Weights of a small GPT-style language model, trained from scratch on English Wikipedia: a variant of Adam for these matrices.
Each number is 500 + 25 x the weight over its row's rms, rounded and kept within 0 to 999. Layers, rows and columns count from 0. Numbers have three digits each. The size before them is the row's rms in percent of the matrix's.

# gate: layer 8 MLP gate, 1792x448, rms 0.0385, rows 1038-1056, columns 224-335
# up: layer 8 MLP up, 1792x448, rms 0.0391, rows 1038-1056, columns 224-335
# down: layer 8 MLP down (transposed), 1792x448, rms 0.0292, rows 1038-1055, columns 224-335
gate1038 098:546486539509496479503510458500471493496541485477503499555514530537490521504479520459517471465530463487465519459500498503479519507503528487482494472515548469516520513476534492509514531504508519516486513496484493491489470510499495468471502488529502488529508511410476557540489498532479521487528541479515445462483530503520469510500479526499
up1038 099:520494485504502529499480553512489498486486454513448514471521466510510524519521519521503557507502522512461499514486504446487500513491482512538518515498522515465509540493468495527544495489540487492515534490482509509521504553506472490468462486529490511511498510515492486463448526482510509510490528509457503529455509479501501471495512485501
down1038 095:522493527559470467495458480508510513505490495518537493483503526491510495460520492500456461441511452480478532496468517522527508489542508521475525474473484481454523485498501495470496502491494521449491466483439499469434429499499521507512513474518502483480526497480521524513502507469562485562477489504543444450502481536523529518493450514509
gate1039 102:481528479539496494496475535496500485513485524501498485490478523500501426502502498513467470496509497480487505495422526463492500485489460521479518471500524475451514484485539526445520477469467528512490512450484498462537517488519547479463489527514497518485504542552496474530509446524495491515514490470459548516518491481537533459500486520512
up1039 102:487508487539455498462490495531477542493502554510504508515520508514472511510484517466479570536557494471528483510507496494500492524520472498481542492495506478501486493535512516545456505503519493510495525464476465478493462455462505489495526529527499523469481495504534539492491505528474473544522527505504528499530556488495518512530522490474
down1039 103:508491548536563499498486514525450482530486480511485516468518493530482560517511523496499497537487522485464495463496503543454480462491566471510500505521475479491474463469501493516543552504518511439500494497529531446445467519463555522494484466527474492495493506527511518529498520507493504512580487467478500529539494458483455522488519504494
gate1040 101:489524530515501487497549504516514505565469473515463514538456514503543516553495484495512505503515504507471550494511461515516537507493511498457509480492519503494506546514504486533525507476486494482466507500523474571518494560537455447485511519501512508505466497491472518526431491474513530514481482531504480503449532536496500549470480509465
up1040 102:551481562500451516540531521535464498502503469473510477502520521484509503493470475515481474507491523481543532481544510489466481468506495470508495511513494476513508485476535496506527520466546556494509509460498532450512511478499458504524511483484510503533447494470480520482561509547516484508525508500494512513535513496503480465520479506505
down1040 099:493491467482498494492475503516511489522531551525466503479513487513555487543533458446556508535527512492497528508522508488494483522533500459500541494527506452496479492531486468542506524519468472507453507502515491506507468507496495465505497520497515505515466501491498510499519466488510476468506515547501521549474525529471518485491519465576
gate1041 104:472534516492484488504514513518509477517533510542474491503532512481501481490462485468455499532502531461501528479434525496517493504511496491459488495497493488546528490501470461494520527488567493509516474464503468536525520521521432520502491495500525497477463538488536481487490476530493501483491521449510534527464510506507476492460477454478
up1041 101:557499519508502512492525474493522489546466482520521522530485518506523504500518569559516461524467509542478469521513495518490439478521510513490497521494495521512537532490490481470444535503492426507506474508524480515502535492484503483492502496502494510455528511488499508487521528454458483530440497487491536477514529490501507501486530548507
down1041 101:537488479503494515460491494497516496496506476481461501472474517508528487501479548497473494485526529461498470500566468497477512544533495443510519458487537522477486497546556521480500453467548517482513476516533529459477519513531534504458486527498531525458493491516516511537499515517542461503518463451482510476496490491493480490501469507454
gate1042 103:499490456506538477500525468469534543489492518507468492496560495469452507479487513509497494473525521529494500510503518467506542488508484487491480494475507477458519460516498473497528442532516469495497495450489463532485492528511468489542489497542509477497482556477552527499519498442461498503463506495531511503486459533563546472518525463500
up1042 102:449510465501498494490457500495554512462537498519467540517469452492460518487490509526491498482493529503490519521484502450510504494541472478493509501517479462479451483538552496474499467467537522483488499527522463509525466489498481524504504488498477495506500505498452541515477522497464505508450484497494509512459446501494527518531531505498
down1042 102:520532473502480517476511524519506518526506487460501535489497525510497522485477512516496472512556518496487517516494524539502471482507551529517497471493466507484499519523518525438515525494513430510507521563491489496522495505505554540527523483496521519512526491540528498535469498464507503488453481498508505528524494490474502520531485483512
gate1043 098:472509510509485488469513541489519453488527499521485509464534501478512488480462543468492489516531530556526536498485496527470504437462468527522541478498553498503490491492518497466511475503546469467478498498519517457463487532487430505525471520496506491503506487493503500494525515475535532533523478514507479494509488495528507524489506485462
up1043 099:476496477496552507515516514498520457471480467485473515499464520511459522479486458506463538466477480469459481481499456500497532527459499510497488481456488494468539508474523471510482491485496479548471545545502515503439527516456533512492541480516492516543475535542447493529475474506547496506498499518520451484460525501492488525524520525488
down1043 099:463462563501491437524472525534498511496505534516514500526502528516508480494532582497470471491497534536484494509488507469452515480484491549524484490500501505482512464492517472469512483479508518473498483481516508501566523463519491434486523545470522466507545481511502489484522509511459515478499497494520504538514543472532483485472521511479
gate1044 103:501488547523476496508492509534496506592555495462480494535497531493486490492466483525490461474502507492512564470470517440535541506532499543500486509544533483481541479520513520502489523524531484517471476500474467519558483567455444529478498496486496508499505514524521527477508501500512493508495450465515519504489542509457482435492509511543
up1044 104:517501513495506492536485515496439507542519563503510490458460526484446492491498527503533464446518471451479505489504508483506493514516470517482508530523507458501467507533527486503495500485500467495502579529503472462521475512486510494507483526511511536496513489499485497506531523543463539459492489529506503427469522494517513479494457468451
down1044 106:483527515491468505488470498496517505461481477493525545546493448480514497491521472503482499499552541504503484513494462515514490484482499525486485506443508492489486499511481496460527489525451463504530503499479501504506517507479498500504507469442497499500492512519493489528445456506496510464492505498479511558476532516518446515520443451464
gate1045 099:508490504529447495456490512501433523489492482531487520504555535506497490498482463461506544509471556491502459490451541490500511466504519497526478531495461535497491481492525516521497468517525495510504469525490480521488493469509449486515519516473519520512499512466459473506446451512516495510481531563458493535517482535503502527533523470514
up1045 100:502474495448535501498477482549508474507495491451469486469494502488535499480515515518523533458539487493508469513478484484493515521528449517456512483506492528506508494470494516527457487538453514482531517473558517452515481491502531500504505471524537510541473507515532517493468549474521514475520498512483553513510517479455491536507531463517
down1045 098:481512485460526523501539534483523469522481497468500495471462500531523490500505496504494471526492484544492528461476497468499514475480498548431465555430546482484526517518478505488567489498533491476515496531480490493461510459469508425514496519474496478520468476504519496503523542469510488517461488518532513509535521500524499517502483546470
gate1046 102:492479510494507485498501530501500485483496496475492543524496468507471468508471504491524541498490493495512521469495477503477503500517483565542498501478477457500453458500486463507517494484507480497493444489514467489472514515543502517492510479478464548484514492455475528475542500509507496551501518488496515522500492530488496530450539500536
up1046 104:504454519462510448499486504490483474510495498507492470520502509504492513524485530504509459513521486527521542494463449483497529532557454513545527514460475525522459501527520488464492485508495487498499479493490478526518497465491464489464507463494502497448498479458489477510508524545515497525496537483539527541525508464525513469501484486470
down1046 095:562508494485456550498482495475484553474493491481547547493532477535496538471466522468497492524498515503463468536494532495489486535528528464501502506524515492514523477485524452552522515490525530470560505535473522504508516452495495525560482546462494508472499502530480496514514467493498528481490499500461471501527461484492480511529505517534
gate1047 101:464509487564502488529510512532513470519482488485474453483512501493499499534504482479515490464489464509502493460491496563516505530511451498463502509514503493523511500456497514544536481447521455503459525539484539489502495454495517485476515510476548537512500544482523513534467533507494453534494465507493520517478498535505497502490477492537
up1047 099:526496519499508515494446478490452481525555529478511539495498475532525494486537492488506498509520511484549473487459446488507474523506463488546480476497495478481452484480496503461524479511508526515511466449512473503538484525476481528480534457493493519517506495539511527481473485522460518505461490513509509495499509472534484458471496509480
down1047 102:524505496513495455471533476493486526456522500522497519513506484495531468529493474474493497494517533504485517480548463473517504500494518492491482447516487493454502497522487456460445518472514503515476547485474454511464532502487516532466502492522541499497491492477492500506476494502502491463413525507492457482463486495487480499498449520527
gate1048 100:512496542481547501493484467506483528527485475525486485488537481525472478501517508492451468471529487485466519510491551496481482455500449487550498466498514475439460489490467533470503517507560488489525493504505499500506528471511471526469479474468452470501512513523529560520493491511508478508521539491458457506504518489494492516499474510480
up1048 100:537481498515490494527508498513499535532496511516541469522450498497538536523486497477517493529489466486507467496497516515492494514465485492513471516448492515509456464470498512491479535521530514507552539473493478498481492503463526509497500501484508510496506501485489488446564542484452494512501524513487469472494492490489529488528481482491
down1048 098:489508513525482476478515538504490466519494485465459505504488520511498527494516432494506484545515494485494559528482487509477508516556517529473504491517518508510512493493518487551542482505480531476519500479506516493527470537521497387481509508478453503495498457500487485444474520459508522502499491493512542484520422450481516525511495483499
gate1049 101:460488510551541553508465512524524478561539478493511465487486484515488505497522476502522463488532498508539477497521544487528475512500540505505518496470492483477489473498457512521488520501509444495500496485534539548477529498481474518562525507514504474494522486524501463536520516498509461518494488461506450486486502497505520510483495511463
up1049 099:546509473456469496445499498469474481491527550517502518538515458478505538506471501499493507512491517527525496479491476502496464528461532484515485528499477539447435523503497507494487495494495515503510502521488507493507456480503487511498470455503505502516464483487440497504540541506496483545484517484502538493493509536509489489548454475518
down1049 103:523500520469455484533464549511524524516473482451460488483505485496571501468516465504498481494483485457519487506525528480534498508525513481478515469508499479547545521500516538538511474521488509512473552523494506532494494519502505539533481527455495497482517501505514523506459512467510504519509546490499542466528508480488464470534515512501
gate1050 101:456504501497539459440494496496513520495514465492524464514547479489505515484491477477518461436462509529492511522448482491522472531488490521526461525508513506483533483516506483466498484531489489459461534501522498495496459492495474497486465492534455542532502516535503470482499487498518545468482511494516474468495539558474496500471569517486
up1050 103:540509463506483500497537495479509466505489519531478501523484461475500499532492436498570484551474503517480540511499488539534559519487531497505552533484480483544444512499502489521487461488510497516528457494467547521533467522525467514468460521490526510499473493458544466477524530475466499510505473490487517521484470526528486516554444476481
down1050 104:488482506500528529483471455481512517480523472503489531496513520501500499525520472499520515486471461510484474477449494459508546468450503506519471483504529474475531506471516495457475482516551499470467489498522519533484497494528467539468463511536425493461460497530453532498501476502489526506457505483525519540506474526509514508507534507492
gate1051 107:500463514475480511507494508538504518523522483534540477561508500473516511531539484478543490502487511498485492478509463498481524484439509521517502492506511507485506521553454472496524483519485459499483503494561505517511471529452440495509500529510479532517485523494492518465493502445503531531484518500510532507499492534507519483517514482476
up1051 106:513486495455506478482504497522497486498514498490492497555487513499530460494510485479551499504547458474496549530474520508521480500497511464481476464481544475527487510482477551511504522553505486509523545554503457478486471509507475528497508529534463475480504534463484521501516459497471508464510479470511495501539469526545504477517516495524
down1051 096:522524508501461518473497514494501506479490518446499524485478462505471552485490441517483492481495469510482526491518480496499534516528465473529497491558516572487495473493473481532463500569503531517524517489476495490484490504512517336524524516511500504502480505498496507504474473504509510497486505518500464476518480478494466468480494550493
gate1052 101:472492495475514503499497506504532519520535487502534480518468472481494485529497490532496494475518522489486535504529525518509493515497492499538513456486505456524492486541532496500497506478481496502454460505497443500499474522445507520513507482524478470456529516526548499480550531483471480540502522451451490484542467521507494546538531458459
up1052 099:492505486461483481480494485495544510515525480535489502494471539489495472504533474495514512526511552485484497522476509486517507501512473506495501522537523500546465483497517512500517529488495517513470451493513496506486508462456515526494472510496519470512517493465546519484495509497490535564478502462497490487536506467521495505499536486502
down1052 099:493533476517475539508511506487497486477480467497470477514476523531476514505516463477512465502538500516532463510492466474486522501520539572529473469516503522490539517483491523558465498505537492502528488485502486476480493526511510538533514541509466501481510471473462526478514464512523506487492543503478502532512502498521472523475492531472
gate1053 097:509465511491488505490506510474502478515485485499490473485530497519457494467488497482500526513495531513480526524518472489491507463503513481476540508491527482497505490483479461475531486547453524481508555483504557518501485493507506495520483511440442500537499493500522467471515499512534462484507466493460527568525507513547514492559498504491
up1053 094:515499503474509504508512508496505435496555481520506506486443528499543475517546475530462466486552485517487513501496472502487497479525482533501482536518497500493491477489507514542524522472472490470511524480503530545489537465479527479507490505518521515526473475506462497504512545499517542472484517495472479486474512483497494518499432548502
down1053 097:488492536507511495546506516477539474497451534467528461536524499470528497516437503517470508508478530535501481507503515548506514538546487480512489496536523529508517485509461477513488488557487516486471483452498497488472462516482489466504506501514497528518493521488501492506513484512478479491526558481494520495482480508526512492530455529498
gate1054 102:483513526452441475510558477510465520486513458457518453517499482498438486505525472484475481529530496510472530439489477472503465467474477502511490481476531495500494478465474507486552495516495514481521511501540465459486521514442481524489517523449532491563527500486521515533486521500508493524492495547512495501507500503514512534502490531492
up1054 106:499470513491493483513519541475493504533491479511511470480482501518481535521502500481458499478502546453517464539494519442512493526516488519535545463519493526468496471497518521479521515525521500508509500518509513485505473499492554477484509480515466470491529479486488502504499504498481504472538479503491500542510512484493500495500523568506
down1054 102:501479538473499478508520521498511513536473490530533490514490507502499507487487493479568487532504520445472498480529496509549505463506484505517521544489518496467537506531533499536540523504506511468527499468490508479451458508502568470475504518525496488495511502477515494484534509484513512530529524538449537457493509535516501512507508523539
gate1055 100:506513498517500526483495483469537465475518491546443486499533482523493505457498548536481498523520525519512473489511511479494429479514444544511531463532483500497463539502487529504457486499488474512495505507502491507534480491496485458503519489516506497541522507483481516532527533474480528517517497472485492558513481520517477471461533477494
up1055 098:491498486460496483498442523507502518540472466467475491501517504549511532497483444482497484510515516456478493522470515466499539532499537524458455494461486530518486477492453470494497476545487537517482505495521470507533527473486524499504512494510509459524546473467481488541497486497485516433474447532479510463478505459478518478479478513516
down1055 097:517499462488511499538492518538511508498542513547468521506502462477504540520516484520490538493495501503499492519555499532470496458531481496520549489511523496497470467479475489475474518511501498514541520487480528517483516494490500509459524549542481499464464499517479516521479488461483502483575501523502534527518524476488497520495526484467
gate1056 097:508521478502491513514515479506513502497489492539519508518509502513481476523498526522528530465478499514447494503462522474511476507509493515516494508493495494485504487508509528512491517495545484514503497543501515446521497525481458532491489473522454494530485485558476472504503502505481521467456524467460537457506520514482528533578528527499
up1056 094:512481493550508526468501460467537505574479490526519482519522513484466497499458509479504539496493506521471538501480488536531472486552472486477502490522496522513496531537521490481453467494486498483530473478510474554498470501539516532455484528486455524478505499535478536466469544507500497517537475482514519468505473474471528530507467481498